Weights of a small GPT-style language model, trained from scratch on English Wikipedia: biases, 6516 steps.
Each number is 500 + 40 x the weight over its row's rms, rounded and kept within 0 to 999. Layers, rows and columns count from 0. Numbers have three digits each. The size before them is the row's rms in percent of the matrix's.

# up: layer 9 MLP up, 256x128, rms 0.137, rows 157-203, columns 64-127
# down: layer 9 MLP down (transposed), 256x128, rms 0.107, rows 157-202, columns 64-127
up157 098:547493449561551511539560543450492542515484445507521502479527506437473454462523527485460486529505534481470611489511542533470426503529476514555449571465368479506452507586511497460504487519563511
down157 097:494505448555529543452476469497565519435495526512511511496439559514496463573517484470477505519531455470466437498426514521521561515532521506533455525543528549523488560479535375541507502482394472
up158 101:433489547497521518432467466534446529541462437520537518511555472434468492534488538499492545545509495561547475465468450565587506551462450525545512493506538525475512448448447507523529480573518479
down158 107:435560497562457475499531516472509399588536514532460462522541528446482483501515435490535500480457454420498515494463521510518527478427539500463538484539518476504582512537530494540544453477591455
up159 100:478509539480487520427557441570512527545457533555484469549421471543493522504539469460577544536451516472482522511548519470480470548477487525537427537519455600447488404467555536508554453534486524
down159 101:432509500493586511559506491510521386555584510547523401482440509478530450529491502507515464474563455544445486471490501543484475492485509527475482475569493478514600473487517498543542557477501474
up160 105:528560495518528519514557457527538510490518484518558484496450595565415463478450487445555448572516517525492480489446519465458428557470532564477465549467495482481474517467582533500537512512529482
down160 095:501492507478477516505522404496472480456561608537477486555453504490467535463512568515505523494512483463472532590526570520530540498436460548494508488499494516512496508519433483520539539458540459
up161 109:519524526514466547459545525514501537539473528404549409546456484529558491454552507472497505479525547423487507552509481528491503458500546478530568499478466513440438508512471439487470477546494443
down161 116:449510510514492460482548513537472461488426452483505518547531530440516531457493501527482484536519509463515442511505505577440533512538521559559510544484560544415550504491524498532539480487426467
up162 095:510491490401382479498479502525468544630507494457476508453551506447443427555512507529531468504444514462512494491519479575482465573513486490480475503509515470512500512547482494488457586503494468
down162 089:453507575530553494530496525534594504583480475582513491527436574459524532524479498471431548542507480510518474500509484471431471457494515430534446521430541530445467561456494485477421444470498472
up163 101:440522465490493493490552539487529504571468531462464550508483456479444481425609559471498516422474537455560525492499477482530547521459482502503494494488505463483484492478564500524570481551514444
down163 100:451551523517451531455448549419567523505497519521462582521561528515560499472493495498421509529559530416519492506471525484491448532481505490448500530606478509508530480494485483513528523492454466
up164 099:481556441510434450510497463519495573523550513512583424472499519538478540443564499492531481507542501481514497508505505483535451495501559398584462479538536455527468487522469488491509487502501494
down164 109:493468481497509438477481466566517502550521506483513450526587433545518549544585479426542533462510554448485525511471449539487479458494546534548523447497507497533577477466452407525524523459440509
up165 101:427509452463481542470547454506440533493553511444479459520455510450465507461436466450521467501513510420495575488461480486488583505427487462505410512511471499459457496498539560408447479467528400
down165 100:498465495508436447497483419498549459490529564506456528575489568562540563467571528458502475419527511445425546605468488461498553500451449484503548522475520503525458488505527466501483494493483486
up166 095:511586509481557467413502542487466554472521506545475499495510543444449521556470484471508474470494493543505469502570529466464551435546519440552494526497486453517551541513554486434532538459454558
down166 089:544460501466474578504511432443458433449514539469495527576513434477496513486495484527497431477514456412526476491461453525510487532495478494464514552521543539522463448473507513474510552581553482
up167 089:504481433435549482562468478494495565530489518439474564473458505475478419574507469473504513468490504561508581434498467435537482427471448409529586553449544455487517521518493458509534441462479497
down167 088:536513465464548472497433542417465495492553464449488530483489466440512473457536563533435534515541535416462476483517498483469438506438445498480531559527526581507442455503499465428533472473461560
up168 098:445525474447470486518541467539503487510521436455532474494456575519474452506391551572483422505570450489519558500536459444484554584504507536563487483485488548483554510563534522517426571463484521
down168 106:503524500478464563449544473560533538514532443484508556470536502482472417529529426541487495523438489559500475562502500439519488573485423499467493495583496449551467526480482488468540461483546446
up169 098:483458575471527496504491427555438512588480452537468415485588515526534499537496466369518557563502475454506491452501541530497502475396582505486536494492526489495559448502518510446524507499498515
down169 090:510534472469580502519502544452451487483551473454549519443526460462485466540554522584517526563549504489468467491546500476433490542501493452482528452585470469505549539495460531549503497494451533
up170 087:488493501435497480485555564537545575533488529457525530519503472557448468550555501432568462539514471532520489430422458503546490516488491416491443477527501573592490580494506504431483443500457491
down170 089:504457513525443467512460499535553498478470460554490465510521506481530483472521464519449531476498507525457459620518530437500479486487476575459554496456519510464523545566529557489566457489512448
up171 099:441480559400535451465498448484463528536462498472525482502456513504507477444466444492517493534531461452515561526518474548476494499451430494490512478574493480460528462492583528467552509429484602
down171 101:521445447484521553487471529529483486503450448455489522380441549495467567520508517564425550501590458508531551488563431474491469547471470561475530441435476522471523486503451501542491489464486534
up172 100:478478484500563484497475406541480450489502477442465523535488552508509548518504482494489488517513501475522460520500502510504544478514462448517467547560510490573531532586451515497497513461525454
down172 092:492484478533462507476533541515468545514462518415482475484512486481439498422489444559514487502479576502512515471456482473509540537501454453538491452517508523465436548511463510492556490543550554
up173 100:511483553521514526487468451483440541514419505512531456535445494506471446463477449503538529445573462456516506491486437485487431506514485471443471470393450437515435506501417419550518452501530612
down173 088:452508455459528566484477508545531517456500453537525472550525478581509505507521480519483491544490460539487475452458494457498564518460505483491476417525486429548460482471489531453455557472412451
up174 097:459531473513477517506491435488508501521504495421550424454580471551478432460504466518538495580506495499476528543468507472535430502580535502555535503448543436425475530583519517496473499499531440
down174 100:437541420502460528493485459529566467503551529569489451499464536452489473540451469554502492564489528503477469529477400508513454478511494551563479495404474573518458432496524505541504472596478471
up175 095:541482472526475493422546526593515423498541521458483486523441473543476504512561507541510489535493479542573542517505525469487485498462512450496523515428523477464451534557452471385554520484474543
down175 087:472457522474471493512499478478500449442483510537500481460495548465554587507413493444477570467531482466573426501492588548524530475576454548492490518574490517519449509467528521558541562557421542
up176 096:462475443491510503540546491501501478467525396510496463503484571490450451501491484412529483568459469533444507493513466460525501517548486528413458523501575534533522499468549567442511499509542538
down176 100:499530501642550494438519462551488514423538540489538545437425449497507495512512457518457543553482472421451463515553549502493529530498499486526507470593543550574504452505525502479477450423455504
up177 110:435467510496519476500500490605435531501477448435506493502491481434418538529410478463525506488513553600540511526531529474515465548560474446508495601494495518454452425506571441432500547486577465
down177 104:528552530449526528532476525532542526437489500500513481514475514504566443520509523509495506525492437508517501480503522539504478467503514495525417492506483480533504535539466542558527538559457532
up178 097:547516492504533643513578442619492455512451526453489519458495457426501485426514441529492519543505493471488492443500509558495523502453554422431447550532515547534499540526474501470557479496505461
down178 092:508489436392500482485428396511487486500484495491515420554518492565435494489485459494574499534515433489505461477524443470492567482480431495528480523412458521478526479530519440498525477561524521
up179 101:441473519421525550474481469430501531512506483514519459431536600487524463381535537511579469495524521533558491515577493438446453497512441549473530478399503493488465511491480525449438508458487476
down179 104:491526543539539479488553499431500540580428440422539520481476497529501542478548534454511513441426544476581511485491501462469524448537529476409502459497441409498476530597464456526451503447511534
up180 098:508592542512468473544563526524481500504532520473502484474441443487494512478468481513540518523497472496550478435518543525433520495508601457510499520556564418545500520506430480470491563450482475
down180 094:445588498509540473570520472527551541487507483473471481472474478475582459511469486489466488523507537580461568484533493501475445454428423499507511514427460542482495453485517487552569534463485507
up181 100:453465451381488575521486474522516489571452427511501489539495489480479428564493521608538531449442522497490509475514522489420440594484551525502488610489470476546510472534496454575503489513463513
down181 099:431496528592476521506557458539534478485489506490493543524521525475444585484470473507488502514597532513449546500490520495549515540569503415449534546545485444493580408540463533555418530429495505
up182 097:497515474437484516459481547489477466488491464517514516475497426509509540473512544548508449494470508523482519503505466475525472470536485520442531508495515516483492495551463457472566522449519531
down182 092:561467471479501464480493503511520516455504446581583512478588493514495546533509551518493512507548508474500548425456530438556494520446487476477573477446495525514573548473433426474450525528519524
up183 097:462543538519463524506461459483515469489540468509451500539511552531459430478566529503521488479501440440613466373457498462520516500496521461485482516400410530429497475533475433544543412460495521
down183 092:455421460536535558518460469610516443542457467481515437503477449502513558522489495474505524478467549452512458473497512468560511560477522503453519468500528504479526460498437488495418545487496526
up184 100:460492450478493454518478518499480558563486526497516481492475425566472536428526473531584551416486493551409489463538528487494467524543543472469514487525516463522443463505531532444481440491469571
down184 093:466423551525452493530524497507528473423494504475434485488448541546441498515449477487489488493538493451483561583502503533530502445487508591476544486368524505561578515515493444575513527566594473
up185 097:512530489515608592426468461483552499503444440505509480503409533492501549563511520486483500505521499531583492437541557459496498530446532463564451507537476508503447508467449504564548456472503522
down185 098:486505561555427516514450544500520503585414502512488548496513529494481543508498475420448565465539450482466449540516481503472480515479498544487587512427518541582503502532494530410422450490533517
up186 098:436556551433470505410473490562512452510482446455467535452547551551533491495556530483493441422479481412527530525434556457519533513424511504466488502526462505565485573519468490477528405473544521
down186 096:483515500461544453531545448469463609519473562559503447510498481415479536522497537515494541493524513511504437471624520523502498550517472419497462496467507502437450453533519564528567528511506499
up187 096:537564495561555439522441474541578570474510517535479442438483508514546454355494470380505511451450482505502513508438497473422456551491489486454509538482531481515505500534545471466535438424457523
down187 095:536515466455485525491487483473540478478550484460453506521518528508520536612500460529521517569501505472465498482549466513528529540471465564481460461585514556555495502487479511469435532545569533
up188 097:509560430489480520498562425532484462489436557509466536467477531517488524451465537553565443551533501531527477456449533595559535473549458456518565496572459479490523545455490427445533542508501566
down188 101:528512471408417535464496459523505470526528472489462476448494505441493546510474423543577446520487550610529476558541493496529503562590492547533492446571446506494566495514521477482527488483471537
up189 102:532421509452452432501480538515505497452417469492522480512517524539500477527435520446499516509505506506514564561464481547465519538511566464500520548425534514446515395482566551545510539477549515
down189 108:550535528523516579522441504521530473504432562530433503524503443469473477480497552472481531509481526395471517504541492576506536529496515477434486460566501513487453492506514540488504473528475461
up190 097:524474534470507510488432493555520524502495490450414448484417489491425512456555469509469471532560540539482463449458512439493508523512456509485582460479532531501461519549513467520449537563584535
down190 101:472530508481488568524507544480582477484530507410540487454521525491478449536529522603534487479422484542468428569438565443459485512459603500512487528503575460449517530506492449458500570541524479
up191 100:495451529461527556400567522479441514489476490525580460498533472491424511507478476502523523481525512561521497482461517510506499488444517480528452528480476564514483472587473429553442459462525463
down191 107:539514500538533498508583482517536476421517524601517517519513523456440539464551498530497464510514503521526516466502561513498513517460561582561493511516509537534547490472476505578377435527449542
up192 100:479521535521461570455435569507507576526484491513539523549465539501539453478523502454474497498473514527485543537491437547507511574536463528546380504470468495480450433493498521535573550502554488
down192 095:477546505571504471470447485485499428552503453477495444461478498497552454490517519481428491521519504533535504460551478500504479511513522494435460496549552478438530514492537470562503467514447427
up193 093:497508552533509432557510422495484432456426525509455574434543462521451490476456473491568527505525569489520509478517475545483464493529493456533449490461490502471524501521489449550437446470500574
down193 100:484513503459502514475502566437495444435513460503548496526487508531482440536462579516482522518396456519494515510577558454437465536414479529462564491548454441487576517515428534504545533509543521
up194 094:456512518488499528504515463449483424529544474501471550482426476449457527462473527540500549492571435543435537528494497513451517557499588457549560537554533452565440501626498511444523516486457463
down194 086:553455494479518484493477517548555482464465541534532447519487463510556456500536507531498488468474506453521533521464430485578553444526511527496503541466462485441514437494476489489444499467480523
up195 096:522487469569582471527488439460494529514537506531494490456456493592504465432541493569573498489477541445537467518491520512430500493500495520470520488567562546518521491499470488555488443509451545
down195 102:519515611565506533522518413494547430533545505500554557538481510467496521586506516445495450551529484513471520469602485472469467475535456459527485508498565474473516488446520508519470585505479557
up196 101:525519537491570510457520597432569497539484502459484476516509474444555477461468487502568563473413510534564473466495400429488535516510558559448505519501509468474574505526465480512518501502487476
down196 099:536516498554460490435480477483517519537487450554479431473521575514513533514567561564452479517479416457498520514524506425518541448489500444514554551406583475516417464520536478484602462521512458
up197 101:472548433497476544464563562472520537593518420554485510500482475486458479520546516462503433470495536494503527470428460456477508539501589487451544505437524445547561605518472481521496541455435557
down197 087:534523492498511503528464466486455485469463498509448501538509513507516521502537467461422554484566562463473477545520467491431483500451507502484496543501469481506511502456463545437435408494527488
up198 092:531512522496529512458531442542530484433534488478554535497553577489461524570455509449476415521488428488491502478498517490530449534520483428574488554458438470500580467501489464457502493503564490
down198 088:506558484520468488482559508491431536546409477525493441542593471491495450510554558539483528517460562467486460539470512490498588485439425499482485471555525521554517467489565441540540461544506447
up199 092:502523509456514576454475511490479460565498504545518550450484503508580493537454561466514558489564460589470571528484542449491492485512484535479480480543482474475408520518429522475484512492434563
down199 091:457425516469532481502509471570562511530493534552455431427486499558535446494571490526504509483481552508486533528509525517525476494492544458453481513489440391478465486485549562527530463517514583
up200 104:475541503475517530499588552538445546455467532520468557503471467400443467487498495512528456467502471475536509467451499460490517474530466468573551480480441484539481579453509503503400492537506567
down200 093:458508463525434481501460484491505506578486488519478518534528496502474488553519546472533527530511512490469487483494534478435523479425525535497501518470431476511500456536580490533518531517506512
up201 105:482497564510473530505444568492559569542461544508411493478534468487517477525522530528535512464502534461556542495479437461505483636490514509480546571519567524528454455532592548515512502506588461
down201 108:507526449528522434446463514501464537521545493466502476584538435514495479532507545449381495440479421446561476538490486500468454526530526527523534471514502496503549556555509471517531487436499452
up202 093:539415497492579481455555546497436558506502551440463446514553550485531479454461471514486507440579609503487480499520478562498492446519528444469428558515588477519546484551512536471483563571525493
down202 100:449521511416582447456488460481529541487412543504516397487532391531515527558462501439421532532580472497509519463526458486540500528472486506467492410461523491420523426460485479490494541509490503
up203 095:513549543531462485515554489503397548530569484453516490472498488490540532470450473535526444576522478490557532498535520511500516490464507491455521510398436473530456485503559444500498522559503500